Weights of a small GPT-style language model, trained from scratch on English Wikipedia.
Size: 9 layers, width 128, 2 heads of 64, MLP 768 xIELU, vocabulary 1024, 2.63M parameters.
Training: a variant of Muon for these matrices, 196M tokens, 5982 steps.
Each number is 128 + 24 x the weight over its row's rms, rounded and kept within 0 to 255. Layers, rows and columns count from 0. The size above them is the row's rms in percent of the matrix's.

# layer 6 attention query, 128x128, rms 0.0889, rows 54-64, columns 0-127
size [101  95  87  93  94  87  95  99  95  95  16]
[[120 103 130 154  74 122 105 159  99 117 162 119 134 121 114 161 125  97 102 113 167 136 117 136 115 133 142 113 151 109 147  65 103  77 156 160  76 132 158 162  99 121 136 128 115 140 110 138 138 132 145 116 158 110 138 144 109 120 130 167 125  89 107 132 153 102 100 115 152 161 127 180 116  99 113 117 124 123 159 116 145 103 149 124 152 160 144 124 116 144 105 148 106 119 164  93 122 128 119 121 159  93 120 152 134 143 131 120 145 128 161 103 133 132 128  77 116 154 126 123 148  58  84 103 120  81 138  91]
 [138  86 163 123 132 146 139  88 117 118 105 192 151 128 143 114 140 134 139 146 149  93  95 138 117 133 129 115 118 127 138 165 148 130 119 124 172 126 188 136 113 115 135 123  73 141 110 100 122 103 117 152 154 141 119 110 109 133 118 120 140 156 108 127 176 120 118 129 125  94 118 165 171 131 113 103 138 137 133 145 125 102 116 123 112 128 142 125 122 105 138 144 132 105  96 162 148 185 131 121  97 123 143 152 112  64 114  78 136 133 182 119 146 161 100  87 152 102 153  87 137  87 145 105 123  90 168 144]
 [103 183 171 145 105 116 131 141 103  69 163 132 134 165 143 106 157 142 106 163 126 154 130 127 111 121 123  85 125 128 138 115 117  99  86 120 104 169 145 122 114 138  78  96 164 125 144 104 124 133 132 101 138 109 139 141 123 137 150 116 143 104 127 157 137 165 107 156 123 110 171  90 123 163 150 145 130 161 116 129 131 134 136 141  88 139 130 116 130 151  74 164 119 114 134 109 125 135 128 131 135  90 116 109 137 139  62 201 122 133 123 134 118 130 107 193 137 131 122 127 118 144 110 126 118  99  84 161]
 [107 114 125 117 154 120 101 105 107 146  99 134 147 130 168 130 112 123  99 123 157 141 108 138 117 137  99 126 112 114 126  78  72 105 160 171 152 115 157 153 115 202 120 122  78 143 106 123 155 122 137 134 107  63 119 122 162 108 125 158 174  90  97 113 137 159 126 135 110 129 144 124 144 100 117 123 102 122 167  82 105 126 173 138  95 135 150 126  98 144 138 128 128 135 115 126  96 137 132 124 151 117 162 110 127 168 137 110 146 112 134  99 101  92 100 123 169 168 121 105 126 167 124 114 153 100 114 109]
 [142 102 126 128 122 115 177 129 159 134 124 155 128  99 129 122 102 147 138 147 183 133 127 110 154 139 137 146 115 145 133 101 114 175 107 130 134 126 123 127 115 149 116 132 118 108 125  80 116 149 145 127  78 138 158 140 117 132 177 150  79 114 157  74 153 136 138 118 107 142 146  86 136 120 129 129 166 148 103 132 138 143 131 161 120 108 117  72 135 176  89 100 131 110 106 149 110 113  84 185 135 159 123 120 113 162 191 123 123 118 143 110 144 173 112 104 142 188 122 109 147 105 135 139 113 146 154 143]
 [146 111 129 112 164 145  92 119 120 125 122 114 123 138 151  95 118 115  95  83 124 160  80 143 156 118 133 166 131 109 126  95 148 154  88 163 150 162 171 104 160 110 139 100 111 151 148  98 113 117 111  93 106 133 189 136 133 156 111 152 122 184 102 147 134 124 172 104 130 137 127 131 116 132 118  85 141 131 115 146 144 119 153 109 140 153 117 118 141 120 102 133 121 122 103 153 136 121 126 105 132  90 107 121 180 137 141  97 127 141 117 103 130 135 125 158 183  99 159 104 106 138 177  71 122  93 154 155]
 [110 169 111 136 117 127 168 103 138 157 119 124 126 132 131 128 126 110 170 117 108 152 124 108 146 175 103 144  99  95 133 144 126 131 112 130 132 123 115 109 132 127 157 149 137 145  95 113 132 143 126  66 138 117 104 162 114 128 150 102 144 131 150 150 113 156 142  93 137  82 191 123 107 175 152 154 117  92 139 203 122 118 123 143 152 136 124 143 133 128 156 166 146 132 168  97  89 139 159 116 147 127 136 137 153 111 154 142 129 121 113 133 146 129 160 141 124 104 117 157 209 106  96 171  86 130 125 122]
 [153 153 100 139  87 118  93 115 124 155 100 166 138 144 144 134 148 111 135 164 126 111 141 120 124 172 144 152 114 185 118 122 113 124 172 147 147 119 118 125 104 120 151 111 162 162 146 153 194 116 113 133 146 149 131 145 118 113 116 130 158 143 106 123  80 157 117 131  85 129 122  96 137 125 131 143 136 176 116 166 167 133 124 139 118 152 129 122 128 137 126 114 111 185 128 113 118  95 124 137 151 156 148 145 102  93 100 101 151 110 145 126  90 144 177 142 132 120 127 109  92 112 141 119 186 167 166  77]
 [140 133 114 107 160 125  96  61  96 104 161 133 112 120 132  71 118  86 155  67 159 159 120 133 109 134 107 153  93 155 156 112 144 111 133 166 158 135 113 142 124 118 151 100 111 111  90 117 121 140 120 120 138 122 136 139 149 108 124 139 100  83  84 107 140 109 143 151 111 151 179 111  95  60 141 154 130 110 100 133 161 127 159 109 132 146 140 116 110 116 100 106 128 137 103  78 127  92 136  89  72 126 135 132 154 139 142 164 143 135 143 134 139 117 164 127 104 120 145 115 128 136 108 130 123 116 123 150]
 [163 120 140 117 169 123 116 125  60 102 133 130 104 111 122 113 115 145 124  84 101 135 106 133 143 112 110 116 150 123  86  95 142  85 142 127 152 132 125  78 129 136 108 132 152 114 122 119 115 159 113 129 158 186 149 129 124  99  91 113 161 124 104 101 119 115 132  98 111 152 142 112 159 169 140 142 138 183 117  84 125 124 120  79 152 123 104 119 134 132 152 113 147 114 147 138 125 147 148 127 161 103 161 154 149 107  99 152 125  64 142 174 128 150 119 139 128 154 146  87  93 150 103 112 107 119 136 179]
 [145 156  99 121 130 117  96  90 114 157  98 169 123 153 137 119 143  98 133 106 107 135 109 147 162 147  84 129 114 137 156 149 138 143 180 133 111 124  98 136 120 117 128 128 100 134 150 160 127  92 116 140  72 190 153 116 136 124 153  86 118  85 157 118 121 161 133 109 117 118 152 151 120 127 106 144 116 146 125 126 111 117 110  83 138 122 141 115 189 128 155 139 104 157  97 155 133 127 129 185 134  95 117 134 129 135  67  97 129 117 145 133 104 124  86 133  96 119  88 111 107 134 100 101 158  97 132 165]]